Part of a small language model's weights.
Training: a variant of Adam for these matrices, 199M tokens, 6067 steps.
Each number is 128 + 24 x the weight over its row's rms, rounded and kept within 0 to 255. Layers, rows and columns count from 0. Numbers have three digits each. The size before them is the row's rms in percent of the matrix's.

# up: layer 2 MLP up, 768x192, rms 0.0811, rows 191-257, columns 64-127
# down: layer 2 MLP down (transposed), 768x192, rms 0.081, rows 191-257, columns 64-127
# gate: layer 2 MLP gate, 768x192, rms 0.0828, rows 192-257, columns 64-127
up191 110:111134122112157125128112131168097103139142159147122163144148120129104134154112137115142134125159074152069153122132133093152142117157103148120122138061134128110148101107124126155079100143151152
down191 110:098125164116152107091138142176129094126086074140143111132124149138188098118106121139170147132090118118097122137139127142139103076101128116126130156111111079146113138106107151094153129122114108
gate192 133:143129090115163102140129176140148117114106138129130120100107067073104125142083145137106155157108123120082163130137171116146137121121131138134103135141155144161097121158151100104117116148158162
up192 127:152131149170183113147095151100132114102138136092142129111143105120114149115083124137140138113137138154114124150149139128108118134154117107090116099143178122147092112098101141097142119115132150
down192 136:100118088100153106012129160166080142147113103161117117094116136142154119141098124162140140171143119126124151149145148142126130084112167136130111120145140130143144122128125127151142140145140092
gate193 065:148107111140134086143132151113165088144139142095139112085134112109082143137130084124061141078136110103127175104141174110092087120111119139098151097108139126129122112089092142132141136122140138
up193 065:155131127086146128114143087106089135091133107130147148150128113127135127115128131070115159094103126144112113093128130105158124133118157122105157161155089117100142106110146127158155090134180119
down193 062:121133126137149172092122107168132094143153119106136115134130136111090135101134109148163131094114131102134140111087165094077153157129149143148092098138100121136115166133118141112122109126086156
gate194 107:137152097168137129138135138146094140159137107136181116103134110124122113111106140180111149122090117119142141112153185131167117135138087067125134152125129113111146121090136125119126129173170135
up194 100:122187119097099158132119112113133082127121153129123144155155129132131131107127153136130146104125104092154128123151141167130099167131106081160147105144139148181123130162135073136127116088124127
down194 100:133131112100126114126135158175158104098177119146129111133147137128162084111097122149162103129139147128112121146160111151165100093138152124143119092149090106179156127128115128108139137100135143
gate195 124:097068122133126080103157141106114173148142111115155172146110147155120111143117120148156142143129154135137147153090109105148174131094108164115109153133094156122123141098136137124122120150116108
up195 125:138134167164158119169128127141141123152120130107128153080094163105097150121129135119127189066160068125150109126129136106106128148147100089134164105116162107134158167143101158140152149096132122
down195 123:092168115115143110110115142153081107097147143161107112119158100116089121094136143143096160111169126119140099134179111139141128076101136121155145114135112143119149149112146150121137148140095144
gate196 083:097100142126105122168147129147069146087145111133083105126109086127140191136138125129100160197135115152130096120145078199126112130146146105125169069108130093112113123170075102139127154136141130
up196 083:108128125143133105130116150132140137150136135158100123120146144123092103143154130141158136181120156167109109159152084108086099165115145131094137095141155116116096132155096185111123098129141126
down196 079:075127131171140104181154150183143152136136091116162093114107156105137138157126127148148163106113130153070128148130172111142128024085150156104096136123149097119134098123133113110112107140114111
gate197 092:156113152157118142092114160109139132145154141130146143154148167099130121134147133151184097107097129117113118126095137192186126100138124100144119188112097144107149142126145113099102123104143111
up197 085:095149118135137121170154084165091128142109117155127151128152102148122156104100123100106135131178144127150095113135158132100142153112127145099158062183159134127127117122127152108175115152114115
down197 086:155123111107135126069122120107089116127147154121141121132178159142139144135146157149074122130138124135123106111152120108143128187154144115118159125128131145131168148103126132128159153134100139
gate198 050:179081093149138076174133119142112151067086131124113158125100110110128096120149151175170116095114137119112100115119133082167147143146144145115114101138087145114134121131132119143126105175150139
up198 058:143146113151139083117144125130112140180122144142160152137150127139099130114136133107106126039132126107153123153143164071079115174113119133158099159144096121172123149112127112110125151118166141
down198 053:099098154083133173160153138156119101137108091120104179137117132107075147099141130106167098144148112160134110088126151148102142092100137151134151162141132087159117088088120148100142132117117157
gate199 140:095130161144155111139097154137118087128134138136135160137168130123089113143118129126144127121129110158133146132116122120127102128160140083130116101127137088129103050123142114126156108164114167
up199 146:097125126124159156127173137096142118080106061171136124103130175123115120125137101134143117128137130159127125133136138156178165124111164131139147130122091088164142106137147089104102088132110120
down199 139:102121157123136125192158142137110136132156128139087173105206122120124107159133079142138146133132144135146136153141126123131138208161133144126127097163082112124123134128106157139156166132108164
gate200 064:151123086110120094106135184141131111133101135095112143124102152082132149118104126148136135134119116100143135090152088095126099173129132165111079131101113120148098171119137133112114103102094143
up200 070:078145105124141077120135150149152135160168142146143136124107168166130150160150093170143129110110121161106134158100194114121187118128126131186136147139103109156105126135140141132102134139167115
down200 058:126100161131099158096102133123155119124090123146145089138147126132160162109114098113161102102171081093137168147104110159132121072144128158134133116083126090182119119193103134147126130108136125
gate201 100:103161161149124121103133106120151137191144102124166090105120136161129110096139077136076146149104106128132131140160146140116135179078145138105112128141111137145162127140148164155189137141113093
up201 106:139134114167120148085124109121127129198115121119152119143154101139119130082155041153113130118107115145134145114115141185105131153120132149141084113131137120132171170121086119126143146116131083
down201 108:084145120113119167082153152186107096129119135114185128122120095135114147125109082145147139110124101117114132147111152119146117065091133149115104138144134124099137143122128117146141102177152120
gate202 074:100120150131137139139085126072117123127149087088130123154141141116130137120105153174152119147129133123144102129125144175107110110120129109156150155165164145118100118139116127127127154173117113
up202 072:174159151114075128129122130117132149157126149151135146120105145179145091113150131093162139100124183118128095140104127096121137132110097135163136143117093127112173168133175126118123114090143148
down202 073:145151097106161120177126132082104144134117157163080120091172155150121094124126126135094118131123114123160130140126134166140138175137117119130107110103134085152137136052121113083168129113139153
gate203 068:104122116115092090155076150124116145169118142125166151115158104159136134144157168181134111169128145147137110128113131079128127106129162134101153175103149132171112127152119143128195143135120111
up203 067:116131143122182144152110159164110153159120110146119077136093066170150114151118126121161146155101070163129155095134142125089134167183148135135147117128096074124130167150099155141103126136146141
down203 068:146093133156104107172151114085140109152122143128180190136116160151139131100138120115163173118166124125150124161127097127113126146154149157138123124135162121134117127149125101109089100100147110
gate204 107:129099125130176078171127126158143140085119116110147116141116143124099162121135100147122113138092116129114160084102088112163119151124156150140114137138197110112103126159133134108148110177104107
up204 110:143127180086127104118157125182117117103102129091123122147112132103173165111148130126128126110112104123135132122063113132158164127090143162136104157118143132068087117123145113077146100137122082
down204 117:105128138115132079197141115167162104124106105114123127145124143114151143104130151153177083117112079113124135125103092126166170098140102154129131138114131137138132125123140128091159107154099097
gate205 053:145139140103111125101111160121199111113168113104121112115129101137102083133103090122047123129172102130116145154148185125140134167164109116084126192124167123155152107145127065133091158109122157
up205 056:139119066143102132164167140173071113126115125147145123122115130151117092108100100165102108175123130105083104111147118158066125142116112147120142085120147118128139134125121073151128127126135135
down205 050:098121121109128146144137126122124107143115097113138137117143141140120122154150148165144140161173118114127121146131126107157094201162129171092118150116161160124164096099167101070135170096143145
gate206 090:115079092134132100173139159113179162143083136088142093108149085081109100098132162106087122166092113136139104163137130152165120159120191151147117151161156138154115147129127145098130125148112116
up206 092:098133115124116071157101131143088140152122141155100113108166069106129156112145132112063114140110132130136111138164098136115098158105171141108136125165114098142121097103081120146137128132137093
down206 091:131093140121110114204164157130110122158083138125136126117157135149133099138151165129209150156091101157110110111132138139139115161134132122121150131098152109132126102137149152132090125118127138
gate207 049:115147181122154078132089185175105129177154134142104144101095140152119123113131105173064154155118161180122140111150134113158118131122188129140090107117163105106104131126140143104139127129133137
up207 050:115106103121122117142157058144136119180185131105182141109162120120104128096122145160143125177128104108115154127144129151086128157122111104159109106118106115139132149127126128131132164113161121
down207 047:140135125140111126195138147097145129155141157168140098127134142126084149109163120133125161107097086142112108126128112139179106202080121093147107109153118077105133107125158091156139099168178096
gate208 144:131044167100140106107158130101135126127121091155139142153112130090130168130133159133128148153111107145124183128131176081157103132073161133099100120151123119084099136170125158142148136137122093
up208 141:145123112112151101162153128090152147108153127170146132109126102142068148125141117153091166101159122095154112104140164141117125169118168117153121135101129142144149143139098147132148124109160120
down208 142:111115119104170115154127122113146123096149119140111132100138127138118137084137129159093140134138148105135099121134148146124118092108143099141117132116113126100179156139115120140152166129147109
gate209 042:127144110133110116088124130050156136103149174137113125153152118132137161140149085094227106104129135145124111114116115171126142107121134135136151094115146137122141149158127143143169113090146110
up209 040:187108060154085096113119144129122137105106138079184114146149132131101094131144147112113115134159111121143130159145147162108092158159114126106112189122127120149112098126121129138153105139101098
down209 036:094130089141091114178130140146123128092121181112124128085108142108160126144116159112120094130106142116143139147122120136142141145128089162087126149138146151121141167173133134108152124147101107
gate210 092:141175142127103118126124153145150109160147140148110121113140143155163129140129091073079140121160135163154129169117111159167127143129066088120105148121172154136134104087116128165175153119147156
up210 094:160122112116166153089121079085112160106127100127128141125133152138180116105099139155143166086112108092119113115107145119108128100124081123135142183148121134119170157172122154089128136112108098
down210 108:106134121182119133200130131095143121122160130148160109148139128128146142116147130139138127096129136117125145108119111130089140118140121137118132129130132136180149144153140115103128145124152103
gate211 118:133110155097117130126156117163120133135117124135157150127175173101131175114145104107099167156109112118136119129143138105134146149111138119159115130121091115154109123154130151188137113135121129
up211 114:105093136146146104169107168140115158124093138103120157158178119100158160124160147134146161118114173096116095118132096110173122111130197128116126148134129132174108160128144118112110121154140059
down211 120:121101138099135137210129128157133119107118146113128119148138133133157115101148140147171106119140134108146101126156108139125100109148142145118150134149148107143130129118126124142133139133097128
gate212 095:112144111133138149140112112121127128150132098147102148071133146171157132088132124134117092151129124100138132106131147136122119123169105079141118179167091124111145114138132107112100120107100119
up212 098:121124074133121118112124119122133122146109142120089176123156113141143122125108136163102128169084096113125127117138127178120116103131149138116137175135115123139133130121127069105111112116153123
down212 096:149133146122157102185103142177137118131115119102111144149104096096142147151136140140157151099114127162108107123124123177110120053115124150142115124149134113149129135095107132111104130123118060
gate213 065:116107138107139146128113113134123161103114135053163127142151150104101082116138144161117153090071162143106151132119113061144130125164158139139126142123140120128150118109149171151128111182103092
up213 066:119091148135105099137127105193171133123142109138161092096102098161073069166104109129095124164130116158100141122122124104110102150103119118136136135143107111070163159145106133128137111151161142
down213 064:154150146121123125120100094099180129131146124112139104127114116125163113149101133152171133096121161142153125156152163111094158093115116122158120156131117118163121138084144138134138100110106113
gate214 078:141126159154164107138098120112071114127144131145134147121098143124135135121077107121118150126155093127140150145144112180176101131120092121129093128097121130141121106112158137110108144117134145
up214 083:143132120143109106107105132135161113089135138121153112125095142133095112126125104116075149143149132146121121185113164107117083137135109144132134158126145121133165144081153179106103130111175114
down214 080:131139147189123138096136096104153175147115105121153132086099091115164154114106149128130128144096114125145160134142072140170152150127108088119104127122085136169113119171129100128123075082119115
gate215 078:110145123148151107151126118149105155116177138161177105104169068144124089135153127127088144142124143166118123098099181135126090164144108134099128123135115095092099124117110140099131141167144157
up215 080:124134128147124189127143116149136114106119086128128131135131160157138118143129140101110099138078183156097126145132148176122127140150165112094114080105143107101136093154098117118105117140133160
down215 075:170122108149139107118084130128144131142146150114133140104144115105150158182150117098144126101140108146149141099129177071097130218119103073166107125149143155126152154130107101133156133126138118
gate216 103:104122155142105154131136130161122105098166135140094118117115175138117158093112142141114090120145112111156142094158115152085104108159087115116133125136153130124132150100107133101147153102148083
up216 099:153119117128166129124095104109158161126115109146118143132146121103154140120154147132163162129115140160145109160092132106157118119144128147159115136115119184118138071110148116153128137142090195
down216 107:135128124140135111096160115084137109147108099139150143136137118121144116089143094140097126124127072131085128145107108112161078179128113127128142150087103108126087095147121123150122139107077173
gate217 081:129150161109105095132138121166146134100114124072170156141139171069105163081101084132145134097134126137107146138147154163102130140122158135156089145134130122153095147119135198133104101127117110
up217 082:107070120126163084144168162140111160140127149084148125159147096092113095141144145120129104147106136128152098105145186169148162119112118116108100125155126176080163142150126134120158121117124118
down217 090:118098119134129124149151127143137098118121139114147095139144124112112164123152112122135132124118109148104136131128131117122101108127154109123148102142171149145150126116132105119137102105129117
gate218 099:090126140127142079122155127133112125143128146137151155103147153111128107110094120202106107151125143148129107138119119089136135138112153123170148156170150091123078131110073101174111133161143115
up218 099:126111156173188083116130134116158143128154079130109117145145109092120139138147124121119113154131150152119122134120158144089098134122138108140120109151175130115083124135160140152106110134122183
down218 099:169150160152093136092123100090143157097132143146118127128151143135131141134150166113112163140094155127112147131163105140127120128160123126093147130135138103107096128126168083144107140095090190
gate219 117:076139161114112104149108153162112136134078131093114160121136142123172130125136097138129198134107128139113134151116124108119146137124111131186131148088114123115061120157110107117101133132121119
up219 119:129149138134089132137125098143104144139095151132126156108109115142116098119139152125143135128144132132108122104176119098214160124126105165168142133116128110106154115112119155165108105149189147
down219 129:132132124130143134203123137172122123118096121134150111144115125153137097106130140128159121131148141130108094128133150134145126139108117161128111140147143106164152116117123127155112116149114153
gate220 111:122131102087166079120102119103136130174129157149149135107128145148106153124144117158085084102135114140136078162105141152124125146076089110149146140094138147156132141084163149143109123101087103
up220 115:117144109110110113127117161123115107122057098149138116132130085083103119143093085161128112141120097106123138131141149140120114117144167166119123155132214085155120143144120118123096123092109159
down220 123:124119131155112137197114145136128117124113137136153118142102125135156148120112147135177089105137117091143127129136127156139114132154139136144122148088148109161100119145144114122105117092140145
gate221 161:124125137115156095112106121113117155107109115137122143176125110133137117114087144129133106138097112092126170127138130142134116149187134137118162114149164117128089147141148136083117173119148133
up221 173:150127122158093152098148142140142114130140126139126110092127150133124135099141125125094147112170125157147054120099126124102113103092107100136101124079083130133164117110097114168145138119080125
down221 157:121132132130124122103109115131126144102111117128143128176133123125145117111123130139132123127116126120135137145134132141132108193147117120131145135135140135145114128125144130114113166102134144
gate222 142:145156156134112166124140129117153055108113134121132121102118149134136145112109126123108137139130085092112136082160127115107085142127090077159146115127138139131134108138071078122123158107130105
up222 143:143182129129128122121149146178121082173134156156151152094144093101124127127117139123154117146126089133087126123169112166121117117096091151147106078167151179146141101090143108114113137129133122
down222 139:147139151112153092170110142169110127143132114160138121125103125115141105162135155133142126125150119107130093132150142122125135000122116130134087103109110145138130102109124152123099130133112113
gate223 042:085184132120098140127100117115153090106117139124125138148125118140147073118141154116122101125139128133170108170111192206139160123096096146144142065096119149126154102140137167115121126100118100
up223 045:139129132154075140145121133111148113132167120079134119138134136165106081149111111156107150154127150144125127141148115119179151127109086116154142191138161152101148080134126093120121107094113116
down223 039:125135122116108100126131142139140107132098090169154171145132135146174099173136139122104115134134133097107131101151078121133110136125153156147126123115126157069105078132138157119180178134133126
gate224 124:152143121089106137123121108127081138084128161162112164156084146158195118142134135120157146073102152121146115118100136125126188101159123117112138069147107153144093128140123148169119156131125116
up224 120:134134119136105170112152114074100129091128122124158145150099122151160131123103147106160122121145158109115093155112131139156148097195150110130121100116137157158124131180106141100094134098120143
down224 124:132106155092187091115101093156099135123145112126098148137135123087132095163088116156155143124126150149116096138123117102107136062136145122113147112143108122143106103142129137160169155174149111
gate225 084:117105130147108109132106124147158148139105138187113162151127151140134121114154089164109097054144151128141107121147125095158153140136094114170088184102140140149131116115142145130100139130129117
up225 085:088096104132128097147137106140080147121101117110119157123150142071156132103182138157128154083157125083126148129117092142118120145129161141125114125126113118150121136130125134100115152135145074
down225 083:142127115139143113147124089148143106087101101106140150130131114123134141148163155127207133111179110121169119118108141148119138130119114117132094174133164132152148120087166165117093100117100091
gate226 082:110113147078146130093096120086123151105128114139123172133097124128149121145135150141162136109123150179141084132105103145132151078131079155137161066105123140147140138176150107118077095114124140
up226 086:129118153143105173159114156157121068171143155139124115111155121146123131136149108072095063094152130107110138151123130190116091152161060119114109071109093152119127135129118115111160157149125123
down226 081:110164113109162127180109091082132122107163122091100116140098144132130141087165093106105137112141129117141134118155126083100133180117152099124098137175109150129145186181103120163129137138144115
gate227 064:149125068138087161108157131129173092091173085099162104101118140137138150150106108115088113113094115123114137103137149095148133086149157156142149117143119117150124123120106091120100127099100126
up227 064:118073142138142082165141146114100119194075130158124144159139117124109128117147123165131155226127168156166125132099109107111135141116152117121116118128131124127112182118115169135146171152153157
down227 060:102087125126108122077084096079134110143137120107160107107119080156122156128143082135044110074131111077154085102129134122123122161143201129120187131125172133125111137126116116128106159100155141
gate228 113:101160104124095086114097115114158127172125174148124118165111132127110078114095111111108117133159095137089125111148130056155147123102130123108129131169115131122133138131110120140123095168137101
up228 109:103145103094109128117140117096149110175124136157135132171088140143120069105110114114135076115145115131116100099114149084161151123080141139117151149182152159128158156134148109125123117127133075
down228 106:139133128113114111169104129093135115167135176138135159151098109131091100193128134091151097139173126141139156133113121094142133097124161130121106126204172123145113124165108118137124111134134082
gate229 103:109137149152093129120122182177147137176157118122110077123105163145113119129105045101059110093142092107130105090150099157112148148100140104119104135129142102098135117121128124124163129127126116
up229 104:111131098103168137166115085095092151083101116140121168098126109081134099150114193087162129157132143111130117148108177100169155122108128144137158132145156168136123130150136127144119123154148099
down229 116:157119112140134135234133136109166115091130143119129130125157125140144120119117140100160088136150134115145130133140150160119139188127111115130129097139154157151111144122132157122104109120120119
gate230 062:153149103106081120141150133162152106139168134144142124073111150166139096161123093155114124169142136105115162160120099182100102133154087116172113113096110102121119084168127114108072152110147152
up230 059:148126083112115100079121136139135093092118102139108119115087139161123133148090057144106160129163102163145179105112126089159152140113115109154114164142127065145150125111121154127102145108120109
down230 057:096140110115104135129134129080148123128091183154090101121132140133105132134123116142079131125102107147129151116116074109130150121149137132141139124118149125161172148123099130078083115096135170
gate231 059:146129121119150146135116129119136150131103124137096136162121140127135088109144111133148139120113178122139143158068162107153111121158134129069084136131094159150195154121132167114121128120096136
up231 058:117155129127102163112107136140113084111125136112190121135159117142106113147118121106138123107153102134115188150151169167099146139137107126126096093114108128101106152127138111095139149151148125
down231 056:150145147163113146123144113104120138089131149100131116148130091149151142115113139134093123122131132167142131095125111144149124115156115116139143087124159101124113126133098095153136134123132127
gate232 045:119121129140157159119105133125067142123100129131143123107133125073104120126131119130171148138100138115171128161097144106102150147125140132136144195117123103107166139129148155148160086106133125
up232 046:120133169172112100134137120143102117135193162144171143105106127160108122133174104107119164172139095123140164116155163080126114136122163141103113106111136111138127157138110115126129167135153171
down232 046:133096084116169135081103175085154151159122125081089091101147136171120129132127148102111127159104146127102143125147150125155117137116108172109123120149125117147110141173094148129125094129104133
gate233 087:143094105166119095096134133139172118142123128128185147124145136148157140115150130173140143175121134159116113132143182118148197114139092148125114148136126109144093155108130119165145117095109086
up233 094:121158154057134169138140093116075129095132111126102131124104105135096153155122130082114126065132102099151090112116068131103119137115155098143128076140148149154146104132142108093095137121123156
down233 100:106150149111125151000146099122081129108113099095112103156148147123088111124119106145101136150123111103144092143103114130118110203142146119136151126176136170123140126114118152118124138133110159
gate234 070:117148114123123121086155150132120134090204113107090138126126146111148093141140120128145128154130135123143132129095132105170142115150159140122118155112173113131167161126108177123113136155114147
up234 066:103117126080182108122133094086137133109110125121128150166128123093164133110144109117175117126151141097101145119091114194116096143098132144099122128158113128149109109120135110170108129169105076
down234 069:103107105115127128112138159093142157148151150165115131158137104122173096114115131137191117133125123107144180154111086132149116167145118102127169075133158104114120151095139117140151152132142118
gate235 045:163150099089123150119116152130128120116176120130025102127121115179120146102101120146160106032114101127098120102140138170143126114139088150128147056077123123130119120104128117134106099124148138
up235 049:073152147091124099130088125150149101145143159181132138109135148121121111143151080131133160150144114158119138124136125133197108137110101118119085149114169097129126166101103113134128126127149097
down235 041:186146163159122143115149118087135106152112073137089108140101126152109137069118198154111166152092166169144098129148132155122149103180141159113090158137118149075128138102166162145146109136116150
gate236 075:144155131107092167147119119107112052121089086088107104117119149155145149134089111129110152091130096117121158142115121058092111112131086137095134098083143122100111115161126123141104141095115166
up236 081:172129128133116143110142175143165148116099152134130120123132118112109108139098148091161114190134110144141158162106119123150142110131134123115088126107108143125143087140167125110107136101144148
down236 081:150123108111135141123158160105149117102087142162128096143123086164140108139134135110086101143167097124131090151105089098163105196104108140128106132069121144133104119091119145113119142135127152
gate237 058:164130124136115121120154132123156149105128115094170153165092172171157181116139123191177164146154088105143109134149114138126156094106067139105157104116143133154127134100091143143104118124095129
up237 064:118129149111134163158131133151144120164100121167129124074143136113115138136109130092104149155134111123128136118114082118141109122129074106115091135103147132112125133109134113132150143125148160
down237 055:121171127140126139151129115079122135135173160136143137160132127131141139115147123119108114154105160124113152154161105112132116139155147073133139092099113136129174167170101139093095130151148134
gate238 090:076185119165116100153101115140107102111186117129118146142117132172115142124112122111131196125140110137120117132110164078140153113106149077115135090115136137081098138121112107136107152118193100
up238 090:136182113139098148118159123132113105100126114129142117131127099142129155107102106142115148133138114124158143116140105123125097112142114114114143121116154083122157138123079134113167124109147075
down238 092:124128124149126128147142145144116087135137178159125158115131128133127116130111115094147083106134187133155127153131139124145137053107188088116131107138136171104149132146146117109122144126149090
gate239 103:101164180110137105146147127151100140136145134115119142100138096164163117132159119105134119108126084155126148110150096128161185101117041099118159110112123141119136132106089103124116165093116142
up239 100:158103148175154130128170157131151147109160109133122129165195099131130129130121100111093133117135114120136118112126114169150099146144177105102149137156131148107147164119117153092121125131076094
down239 104:115137128176131121059146110073124163090169153102158086104127110143165114122124113122113128128142095102117144093106105115125152112113159075117130146123151173155093135128105122101129152104148122
gate240 061:104169125145128152109131109163114108159183132162122161133111165129152144114177101108145165104132118141115137096147150171072114121124028118123174130129142138109132146157145113133118143082144096
up240 066:100135136128115083118113152135107131129117141100186138098133098130113104123132115128114141155145144138158124184085136134184101132099159137107126185124127136114105114131140142104080122133122114
down240 060:092096083157157150122124124139143121095141133114100124135114149104101151160131123174107131133122140102108114131113123099112127200139136174099133132152123140076125150169139138127110130153076122
gate241 067:120137137128141107129129168135157125081125122114151150138113141062151159089179114122115185091136141149115106096122133119143124146143098085148130105148128096113097147149162119148125108107118102
up241 067:170134105148085173162138127151130087066124143083110137165131101128141122160123084138127091137148121113145115184116129155102121154151158136103138125120130131150139174112097162125114145122092126
down241 069:088162116198181083152097126157164122141094130125118136133130151177133097174098099127071125114114120149113122137131077084087151111100112157150128131100142157114129133134134141123106124164114112
gate242 101:188126113100082133106116135101092103110099148147140149113152121120123161121110107114109105128126147135129145124123102123143134156158141140140120164108133102170121129121158100098103123113131139
up242 093:154114121129126127175127159127118124188141158121148170138103117120101113138119106091109109099139184151120159180106098141177134137079147144151139156145117096142128115129144138110102120121130156
down242 095:144096126170172161198169152152151137133112162119161108141127124162090151129135132130160125133140151133153115163103106149136124078113117132118115105116115085137142105150117162104118107103159151
gate243 066:139074152139166108164137172162177126147082108087149101145180108093123179134136144116149060116110171111120117118130106160130141110162147136144140151116155118117098098136145135132131119148118127
up243 064:096115118161146151164132145154131146187077146133124107131165132123094153124127118145122140079129128137090152146130111122097110127127168135091087165073165113115119106128128157123155162118119133
down243 061:127101113146146142159177170187152124146132126056154112117135116096118124157117144088139139161104149151123137147136146130158134081111151103131121127111162082133115082133173160112126122118101141
gate244 112:139127130101145161134143131104129130153159111169098113122108163153134072151119123133087141135133113113083133113102119105108124119114106144161114129105118099130104109112087157153165157169149117
up244 109:124143118117139119131162120097107172162140098133077116142096166134150132125096144104146094191151084169147125114118166118130133172115115148145132146144165134150169111164166139134112158133124164
down244 119:134143130168146108161181168068114105128143139122095141128109129139088094093140132098105114121144105142124121142138120121164125224127100126142122115134124138129155107172140119121111129134106162
gate245 133:125145123156150118116144101131138095148130086125154123105143138142115140146141131145109170112111139119117176089170125103130106116131124088108129106120098163095132096136081105103158147132138119
up245 141:174117118112096142183114127092126153098137165117118100148121135157118109125137114109131088110126144105146084149129101152116146147150104143143131124089127098134124139164109178142129112091141136
down245 140:107134120133108131080096123136137112094094138116107149136121125121169161128100124116097120137117144118152122090141119124131137249119143112125129140149154109123170149136135116140144160133145118
gate246 059:120149168079140128122146192118103131154130104156110140145109110110161125099112126094112169078183143111118111132095071161145114119134104112164113095152158149125126143117181154148129143112118129
up246 067:166146087136109157093123126135125137100094127137051092145139127146131140138083133104085105146144102108143124142137165120109157114129125122164152094113124124115164163112138131101058108123140121
down246 060:141140113150150090121102139075145110120098194146118129121128098127133117155160180131075096124131160129121125105126086134138116051156094101126161171128122129105122134135157101125100148136146156
gate247 068:150158138104173145120149125148133152087098112142106137113097119145135128095137124093124132070072149128131147103081090164141167112110129146159131076111134137175113084116172144131137101096112131
up247 071:129137060111145131109168107144105095091092101157084141124102124130143138126097180098097133125144106136095146105130128076169121125143120093153102127090129120153133086085125076087119149181123173
down247 067:114110127087121106157136155145132141107111183129109110113153142141115120126152167134105115162156116124101101109152153142151113124139138136101101093117116148139121141104116124149109172149130146
gate248 140:097129132096148117134137125148109091126124105147142126110104101130093138143115100161113113122100091105107145117117124106102117110110128149128115116131143104090122135181108114147136151168122106
up248 138:100110145128150116142140116150097104108120099134118144121127106116095149149153100169092136114108087104113109100099114108122115104141148143111095133141147069091135129172083140153133169160134101
down248 138:100106114113119136154145124142125068152136102132166139142108114108102119114113108140141122118143094099118118134107141101133145000127138153136112134161124127115137146129104103137145121137111096
gate249 080:116133122126112129133153145134132120091110119145150152130164145075132124105115171092105161218138146140148130125158104161120098138161141106086103126135135144132135096100100177117150116094125157
up249 081:134101167147167124147159135144148134120122136101155158135118097084118108136136148158129153059106114128140155136149140105163138140142185125129100130126118098107158093130091128097123161143141130
down249 081:100135148115134160192134116118109123127091166102139169153140130126101126113148141118149111145107112106128110132107130185116120115123152127089147112138115123137183147156125103132092174115098102
gate250 086:093182114129104140123106123129076129133107113121121150112165124153137129123087177194099108161156130099168114106169157181134139099150123107127122092124144142132138093076109112114136115128118095
up250 090:108078134143117079151171124129141142146133121111185158110132167122108082151142119100144155088141162147123127168114100067170143115078132136095095171128124135145126111126178199139143142125140121
down250 084:143151087128099150083134087101137102096105133118139111087170137120107140116166117127092111160100117141151127114121142132152108205119133093147151117122182135091096118146110122131159120143175131
gate251 108:138141162102148111121133139170086140120151118157120141074116108153151111143118156145108146146096132152075121132117137132091126131108126137143150056120118119065124140180104094128113092146128152
up251 108:110197167086078184120164106134140129114119121135086154078126135157139154118128151109123194101139129128110131130136100147136116132145102120128161112101110129102143127131089104112137134076102123
down251 104:067140157125122123146136087146094154113113125129130172160122106114168112147115128161167131089138125120087106121127136123110119046111140145161135119140105104147107126158117136118116111114112080
gate252 119:082082119155091072149116165161123072088103124164126105106131147118136143145120147142127095089107134113160117124119118117131129121138114175106148165117107117095090111138100113101095153175152127
up252 120:084116106154117105141134120157162098068132149152129143109125141142129160120118163133147077061147143114132096090120127111131126117177088169117158098125104147130115131141102100107081126119122117
down252 116:083126093144117100187114122170135083148169147129155128164111122121116105166109142164108142113115122129135121115109135121144144106138114134115103110153124142112108151130097131143110098149122101
gate253 073:111113124134155102132116134136109087115149158154081154074124116156103141116149105107146080090140148128137141118108134133178134149161140126120086076116139120150136129112147151139130147122145152
up253 072:140099107141155085117128106142122149115072150107156131146148147107135126135161100127171103147121110167105141124106164142099105137147164146155101142095100114138115174163145156120115100113134145
down253 084:153145105114112164080112148130120145144138114120156131131115108142134113111132179128117092106137151113089141129113114140145120159129132105157117127109132143122142109121137146119117094140109097
gate254 056:080143147097192122126158139143130120115088101105136119163129106133107120117093144162084107182139112170093151129139188170095116158154158128090124116142144139144138106126107090143135126146105162
up254 059:098151110128115155134122099097146101113129138090194131146143155149127074100096102105098114139121159137114128135092155174147109083146106103116107129177124143146126091132115152094135119132133142
down254 053:150100138101117148034145144115108127145129116103133140134157131099114169099144123116113159105164166132152151117132111160110151183131160134104146141123141141113112135125153120144090107151117115
gate255 110:154099114092175121149146121108115120060093120134102120133152118107103149115102161131102117103120087116100169079149128143157088135167151137117141099135121116082115087131145086158141112183114139
up255 115:095122130116127100132143111120174133144123140157163126113111150115107173127111161088109113134124147129133124154109114146129151121133091083147110105165127124090127099088123126110146126163111135
down255 113:113119113131147096135171126082160123072118116092133120105104153150153155104117185122146096096111131113125135153142144174126142202147140097115140156150159120140172099144178087130107113142167120
gate256 052:086127143113135128112135106128168097149142136161145125136163104126138153116144162111069085088188111127094154091156120148092093150114064118123140052149112133103160111118098139142155140100141153
up256 055:138134140133118149117114112121153092143107126174145136132142150145158078129154138110129135071172141124106116150116121141146139073126046120098097184115133147153135101157135115124118110073108093
down256 047:147060122106121106175151138106138163176188162131096113134157141141168164134157112165066121110144100119153157135126164135110151092124136101126107114167190130160161155087090058146122077154123134
gate257 086:151080149111198060152144158184137129140114099103131130112144094090097125129152098143101181136093124121129114111172162141110110121093168121137134143164165095124121110103121132161112123113137120
up257 092:118124150144145073128117148133078133144158144113108145127092139149105153137102105188143112174119161169149124147104143133138187128114167132136114142126167090174155151132143116110070086143133125
down257 090:138143153094097098182178155132103124124133163152114106126147118150106138108145126094085122115129124129122158141146108169150134201146103132152105119165148121141119151158138099129145084167100126